config.toml
n_head = 2
head_dim = 32
activation = "tanh_gelu"
positions = "learned"
init_std_up = 0.0537
weight_decay = 0.12
batch_tokens = [8192, 16384, 24576]
train_tokens = 103300000
dataset = "wikipedia_en"
Each number is 128 + 32 x the weight over its row's rms, rounded and kept within 0 to 255. Layers, rows and columns count from 0. Numbers have three digits each. The size before them is the row's rms in percent of the matrix's.

# layer 7 attention query, 64x64, rms 0.0962, rows 11-31, columns 0-63
107:082093135125176149149143079113138125161113055101196077089151156107138135118137141156115187121115100111146108123169116147118103162054175156101083116169148111206127073101122175107126149122144132
105:114095109138147164064150142118079117138144088073102174173125144132152213117141131125086119134083112069071125088124091148102117111177119121165134186107125187145163130137153167127129108109170188
104:225133144078142128107125155140071129128107120146111178128125152104120090174175083115105117105119151146116127071141106102147108133119139130185042157129129135115196179115121090145101155094189149
111:069154082158137123132119147119101097140161149123127127114103117112136122168097080134114117166168174112182125135077074164067137126149094170204126053154122197084122149189096154113116123118128137
096:135080072097118107094138173155078121159171131101173078121183135162112112185144142117178181123081099141120137128105190126078112106163134124163142139191154117149120114149116073119091130162113061
113:129140129145182124100118095125131162132091135196101104058092103108082103139174160097174110184102098133133106080063131167126186099102162135135136133114088090117072153169187153125161113099151140
110:137079066133113128110105127120106118131092094104162169082137128140190115091181096082161052117083115172091123142147155118218114128167120149128182102132164128125125152125139164064149134092157133
086:146139090132104126108118160127121165131121157151166139168116098089135075137114157151089112123116089077171112106155159153136122055193172124161159136147098080153146130079087050130126128058193130
113:133124135159094101038116132156137146151119086132104195114110194142123126107145100146152204116122148084126103133139168129143068160102113176112112142103199131086179165135106112126112078118147070
119:131132077121083172166184140084168110146103112161116128163140115070113132111114125141124095071154069148160115175150160157078161083084092165143118098119128205140161158066163116129112168132151115
102:082112142101197102122047141147153154129073136085129162195137135129036089151101137120116120083091136118146141118142125144131167114138104092102187105158159106100191149123171126145124179118119103
111:132162136168128151146117142129105135090115112103164135131086117182087145138096216112135115133146108135147102110087199052119163061142091178158129157069153083124092116130088152128188108102106138
109:130172162111078151131110092186126143165209085115139121153121134157137142067087159084121068132149124089129133113125121102136154149085175078147147106105080175190179073114140144103104138105151152
106:141156148130144190178153108118109195175085108138048100132147147088180150114172148108111125079096166105166168163097115122102083141115117092179171137126122047117112083137125116144131113094115139
124:107122119088154099130118126066072192110166134103137110149133130121165084103096160109130143175118158121143165158155144098113062077053151099143126100168118110131120149111190159143209084105165134
097:128113114128122118101124097136081160122117124076186098155120120161136166162159116071154128146105171182102138138118128141109117178155065093180062144143181083159148177104144107099069066167125149
106:125112151175124143141086135137155173076140054199102088162093177174152118185135070106063104125138086047113173147129118150128126121151141120104157132156113128136126190108107127108126139110152162
103:064126187179121156129113139097161086093135104132155145135154072169078134099175106109176152098107130163166143129140084172128108101163125149135123075176092153156079152164118050119147122076141125
098:190138119136162062176123169041127141137123131102087102158076128120136118170069126081154138163113100096110136122114145097153175141124185137134166168130157135063137072123151106067139127100118117
110:127165196158151134120155129155098162122170148170080131101158113123116162203097123126095122164082094173119069084090130147139100164110107087165157082151184166100088101110117084121140137073148140
107:173195114086118154134132143108122114103201097178099103067179143153105095110101173097095096144127164133190098090086102136142109141161116157126171139125134098132126131166166093063099075127130171
# layer 7 attention key, 64x64, rms 0.0983, rows 11-31, columns 0-63
104:055122152096179103163131079119096150186116108123168110108138136101065117109139131149104160127124100111108105149135139162112120151075178130112069128177179132171151110106157190061132160127187157
103:119139136143171140040139151123120132119122099079126155152116096143131221109114100121101121113097170051091086105159105174107125130164062124171103147133095145153141144169174184140166112145138155
108:194223137129124105108124134103092150112103112116115169139182110130150163149183107124106128123089166127062178131160097122151142128089073140169044113133103139122176175101121086107108108142132149
105:088121072180143170137141135123112075145152116147101089150126147118150127146094092128102169125193124135172108114074066180111103136168105171206110110136103183064130161167086111136106111103156129
101:166121064120097090127125130144082156133166144124152066160209105146110180141147132132148202133120094113100096089120163122100125120163169092135162155172165116109101135099105088091151187112120066
111:132128130129145179089066081139141174154069155188129109071083119106078149129179143100146100223138109117123124139102096162153149117132149138137183079107068108078134127117137147145115159095120146
112:146096068138124094127132126117124165114091081132140150085191120152153095128134103084160036127093152129147040146163169120170135133194100152131160148164129137121128142100163147110128144070182139
097:103140164157104123010137141086112188106124167110158111170133092115150138143182098204133123139160142139150146097187109181157140082117165108139123117139121099145138128071108077140103113123160107
114:143137149179090080097137141090095126118163095136110168063137207130112127116116137128145192148093164068123141121102150142132110153050060156097176150123169136121165150140156097130144084097166107
114:106168091127111173118154135085166104141113105154123118154155102110084183125114109131178143090162129182167121129167154117066162076108112125099145062072134204156159159079128148106086125154165105
106:129102178135144126100097160123081096161114113084133105173150158189121132135103102167134075169110165112135156133163098112071162134129126103078183124176140129091164145136183057160113155141079070
106:095121170149104148083118167167126184077099143118147091163100155134060131156101182162142094164171106127111117127104162076129153064156114176172129147108132112113124111094067183161169140097097109
112:084153123148122139100109118188143152134215106102150137181088128138140122096066145065118085115124107117139128105101140141170136136117132067113092134122101141192213076112109150148105179156162154
108:114210156099162155147127124109096165195126128110116095109137122095184123142150108072124109106115168110175160143124115146116144123089136064146154150110132047163113137142077178151180069124082114
123:098103097093139155089116121121105193133148141125146108169116171121184082126129146101092160153126137120146160178170141078071070104106160101140111074167117080124132132092191149187192127127166122
095:178126134114108071101152122077114135118101139175143068172128109163112148162124104076151150193091127143124133146079147125108128209160089140183116184150157092123152107131146121052115087166114132
107:095122156214118126100098133087181106075127044206183123148102156127160150120155098144111108100133114054136162137181110149158096137090152081110109140139146110130142150139104129148109144160104163
110:074144148143132128126143129128158064088125129196173155157170121175056109095131183099141149093078133142167150088098071157136122117184156126116111104158111114116084135171160106107139104060166127
095:205102129163119142174127192111100165127115087081127050138103129074170167090122133103128104178146156134113110140147136108130157134093207119092163145113112129089122144121123069115133125088103194
114:116126185150142161123128128161110129176139091168180099103154099121148196177153154111042138129095090188147097098127106147171117113121055101147107095139170109132117115129108064176129128090107103
109:140170146108089176123087121094116159078174139160115118100149144102124116191117193121095097087163154165142121092096100141173062132167115110172170123103141105115174077123131095103117158138121210
# layer 7 attention value, 64x64, rms 0.0661, rows 0-28, columns 0-63
101:144080141129166131111111142121116142161128104082168091199146173144209136107047148112158071103100078128163145178157135099160154101137138142122184103126081124135151108138101068169137123129130089
102:179127144130117129094160130180107085119149127189107138107142155095113110136119158152113133071144118111176186092095175139082119149147134107105137117084061062117174206167139171129118108116082082
109:110129162102105041126111170095152155160145136097077085113118091074120143161157085173164087125192125134152146053127130186150100147093118162128158185117122183135125140180110127122107105113137151
088:136135188124174122114116087192088104142085135131196151170156092155150126172115156135143096126113118074142142164095088063116090102128065116159140120140159123127100102164158181065167145160143157
100:216101127091124141098136083147180127147175116110136167117154116100104103107164107148189102158168157140176101148109133134121067097146176131122083105151151140095174135145070142087198137098087116
113:127091122162116129138124118100180177145159130117132162127181172180171126119192173023116102101131104143131110129034090124118102138157163175116103137119125162105151129090114129142149100138078097
100:101093095080123062086193115111113149093134114127186158138117212129086129163156157174142130146108116119110118133110082110078138191162169143085140115064169141133113137147127102153120167119076104
097:135177153125111130053155104096112153148148168137133103102170137070137149147160096122137098117155066103172127106106105073132167169110159108134186158124202132091162054124157179144146120094143109
100:148110091144131196165152102148103134209132051151144094126155157149102118104167082178135111159131138128106093105075106122098155159136088124082099154144162085140134176118148090163097087115063134
099:148123106115171155204155118128107130084129154116177183121171160118125138095076088130144099142103067100097131230119125131118084116166138159124100098073107069166113147168115108124095128098142149
079:124087162088080056167152126085176142141143202175113150179120163114118092132079103116160136180162075098155097160093147161193113159147071097148138153148120094136132133103119123102109123125096126
089:151175158099149109079117114073126107183094127143070158160075112145107175149111102112121078126163155140159115129080132094135121142087199179095194151161113079108171104098128111115114176161127143
091:166144124108132106113144121121142125088104058144120078104156097108109138080187134092123113159198139132146150092100134144113087126122093089146110082134172156115201127219176137181143121104133176
094:153161120149077112126180118095161113183089078118154032169164176147165126109070176097115117090129127098137141153103121137116148135156149125143096107110148137128065190157097106144090123134179163
099:110134172114091093175175076101092151089059163136161176135156109153064121119132155092121107116115108095136084124149117150176158063117112146132122092168111164173111184152096083138127128165155177
098:143176114155179134149099155146087147087124120156114108104108127219090131182127144152109112133102142150137068169199150165102088087104119158142135112104120111123108046152113147123051109149124162
098:126170181135113133123127087121106141136150126117056165152143142158202112124126131165166118164102091132130191136143060105066117162172139099095191150144122122086110167118083105064102104089120155
097:135122115158169133141083127112132144171163100162121144145119156111133108054102105185121144091158099115099114110125205112124115149205077140124122164093104167123017121090141121132145147110103172
098:136106133067152178072145142120140102084126156126077125091131123108096132162066109031180119173164162140097095134171106153115135172124116095094101130146153123165101204137168102124136093130130105
091:113144080101127124091138078092148162154122086135169172087118095083097094126148194122152206113177145162156119105175101115183102106138144113175129163164135141133188118139109122117076156102119068
093:161122123137176214071128082099128090132126167143081105159142172119165146140207136070088145094113136121161089121091119147138135110157135175095140134155114137116138101137166110076113092147058170
099:129105098174138192157183169184123168159111139104143083105148159159158129077100173107098147131118155149093180115193052168145116124112077130117172088116147119120107093098162112095134085145103121
102:132096054169164121130157104113106097110149118123113171167139110141112169148120150153129122164086162124110175152140116145172135063120113054116151066159146152125075111102047156127139145200163141
095:137071167209116079133147099132091161078130186113114052133078126099139150140166162107143156129170141098150164184156088122092153147129130147153135089122094101094129148144158131096110200121162103
100:150149123129165094117087126138125084101137135144154113164144133100106096175113170148115114054186108139185094125122088151118140126142138114200089201161136156151113117174125137077140050071105096
096:126191066161092137144148130136123137117130123158119097194110113098085115070180107121124088206164125113141110114198130112160126176108136147112109172097090134084070154124147150146151086116190118
086:131106200116081158141105127107138120105118182162144141112135125080088098160150176149172083149151150081099158166059175111148095127149159123129154138052127161133144071108149100115147117128158056
082:125149104098102095152104141138114142141100110155187158131103079065176155123105111098115185168101128111167164155100156146104140080144130157152101179176119099083164173105126087094072093154076179
102:140170182118150110121105139114157137108122142073137119169082106147112158117067189137118138175094159174148109092066067167196161114111168134102101072107165097176127119101132143094138149091096142
# layer 7 attention output (transposed), 64x64, rms 0.0526, rows 0-28, columns 0-63
100:129144165083086111146160064114144131109134146184141167104104105145106094122186114137092161132139149121105150162100085167113072189128144088113113175190152126170049128115160158080117112109097168
099:121144122133134188192103123064128140127119143122168075109117067193125140121091080121168108175078152172117118095103087103167113106135116153152085161105136194152109083100113145121163186122137166
110:161175115176094157108125129174125114090125082201162093123113141150091128126056166062115182143099072140106109142108147072094136120196153161101114112126112117134165116119109142123153108194144160
096:070144102063143110153135129075118180097157121113114117130076180143193160071115135154087125135102186144146157193175150144139144102166136118107087134159129138189129145097082099162096125123091096
100:059142129160115128141183160123150124131105147149117095171159091206113121106126105125131157081106084156124152151175134107083182099114091094142123100098099147156097088070181098171098096153188148
096:105184176090105097101132170169096090127108147156120084078098103089086153155104078208119130150162113129089151113187179157107132083148096081139133160098115131144124129162155141167104112143181160
098:165170167133138126149117121152162110159122117099081111161140088120192150115160085066108077135150189099115181082162084143166135053108109078190128127098119072155145108121114128131138149156158149
104:141115154101138158141151162195149119125106081143093150175087081161136119101088139113150148114107201178119135148173097106104081078160097164087087144124074147173084150177090088143101103156116143
102:118115123087146101090127145113138095078108177090174144164142116108166126175121109106090162108093152146150169085157123139172147063077128162120131071103097178139114098127117188106179195108183136
100:111076175125077125086114123121090112189146104131136091145033135129144123198174133122117111107141132136166181078169093164122136175136147101173136166163141105097124105058122124157143167101112120
078:107148141141146148064098113149105101120155043086209125093113127173103100147139153108114080129131148138143166168124113131082146069160160112103074167178129124157129118090168123155204143158118119
089:108088153161092150129078149167077138119158151115114087090150136190120122071170210102142164166092105164170150149122112110113100107129089152098113132094143103154077145153127160091122069163093174
097:136163076182125158101104133149127163156089177140087156147155111164093096176092140158162177112085141140114085167158146081142162073120169117096115110131069180128110145049078139103154129137122133
103:119126133101144087115042098160127129067149170137123174103110099141105097156150127125140193144086103131084118122163120148173118143120114138130204200159099083128145106108163136137150156109046164
100:159100102156162129056128182146129145118126114097165131140057173122166065137142133164138144141132131118037145169125149063149109160155124089114110129077181091119172129096180165115102153132116126
092:119066135158098154116088120146163139199137151101107174157134147053149110072158096120160173136149117118144155105080081101143165151105133105093138106147134131084073219128122091148133149114174110
099:064091107145112122147104130126153104165111132171204106095110119144097136144174134101093159124169170140133093063103159190178142139104089198126076150171128056165126124115152090131110136147113122
096:104148114129087122104149144122098086096131161107129118112130111122106166132125145095135120168124120133170144146116058175096141141064188158168171138219152158074188144159145055093103114116104092
092:141111140199088099173100136150122136171185096132133161147157131171116116090159089185128118106110129113186117165126126091137086087144122138095092100169127158100151015099091157149137145099136105
088:177101164135110143156157146118135050113126150120077081154113148180136077116129111116132061165075100137110134179133212114100135153119119129125129088093077148158087156118096129112171124198111144
095:137126145108121076145121190171112150122128083116145175121101129160075167096136108141168129128125138181110164092143180099105100128099116115147108108105149110167071137107088147167130143082237069
101:094158170083124083140135072081098084125127127154119213167135121070129166190151109126130131128157144116111103117110184104140112168122085119140101131208159153101163147151118161104132128055148100
107:131106186072155116126112110132135155122094156090121157097134186110195118101152135097136116099133105111114095122146129094120196204120133159149117107111174109136187132072212127098111106064108150
095:082099133076149166117149152172123119167103127154153132180185151155122135123104079141077114117097131130138137076071122070158114148124160078158141142154203069112105147168104146139154057123089146
092:102113142127110114137202147107139116161132106133123119084086149175126116067101072066161208179081141096108151150114179101103100126113157137123168097109092135129129100115141141194126160197106142
114:116067145141158084127144136129126124175081156109083147137168076152164131162048144123131147121124103141137150121066098121106129111128154144088173025131192132137162144160134165088101169138096145
083:118132098136137141128215147148104132123195092070130139128059099101130161100087080154141135086101056176175122096154134123057167111173131133175091173136123131134129137133153146126130112178110128
088:093139132169109149117101060080154101136137096074123077105124163189108144160115164140142129113144117176103179131119151157164163183069153163087132203090100112141083102165134137120169100119095105
111:114122082147167113101108114142087129161139171137137102111180122160164114095208100088151164049168136087136122161172189090067090135116116134154160163112152073108107144108111154170097108145152120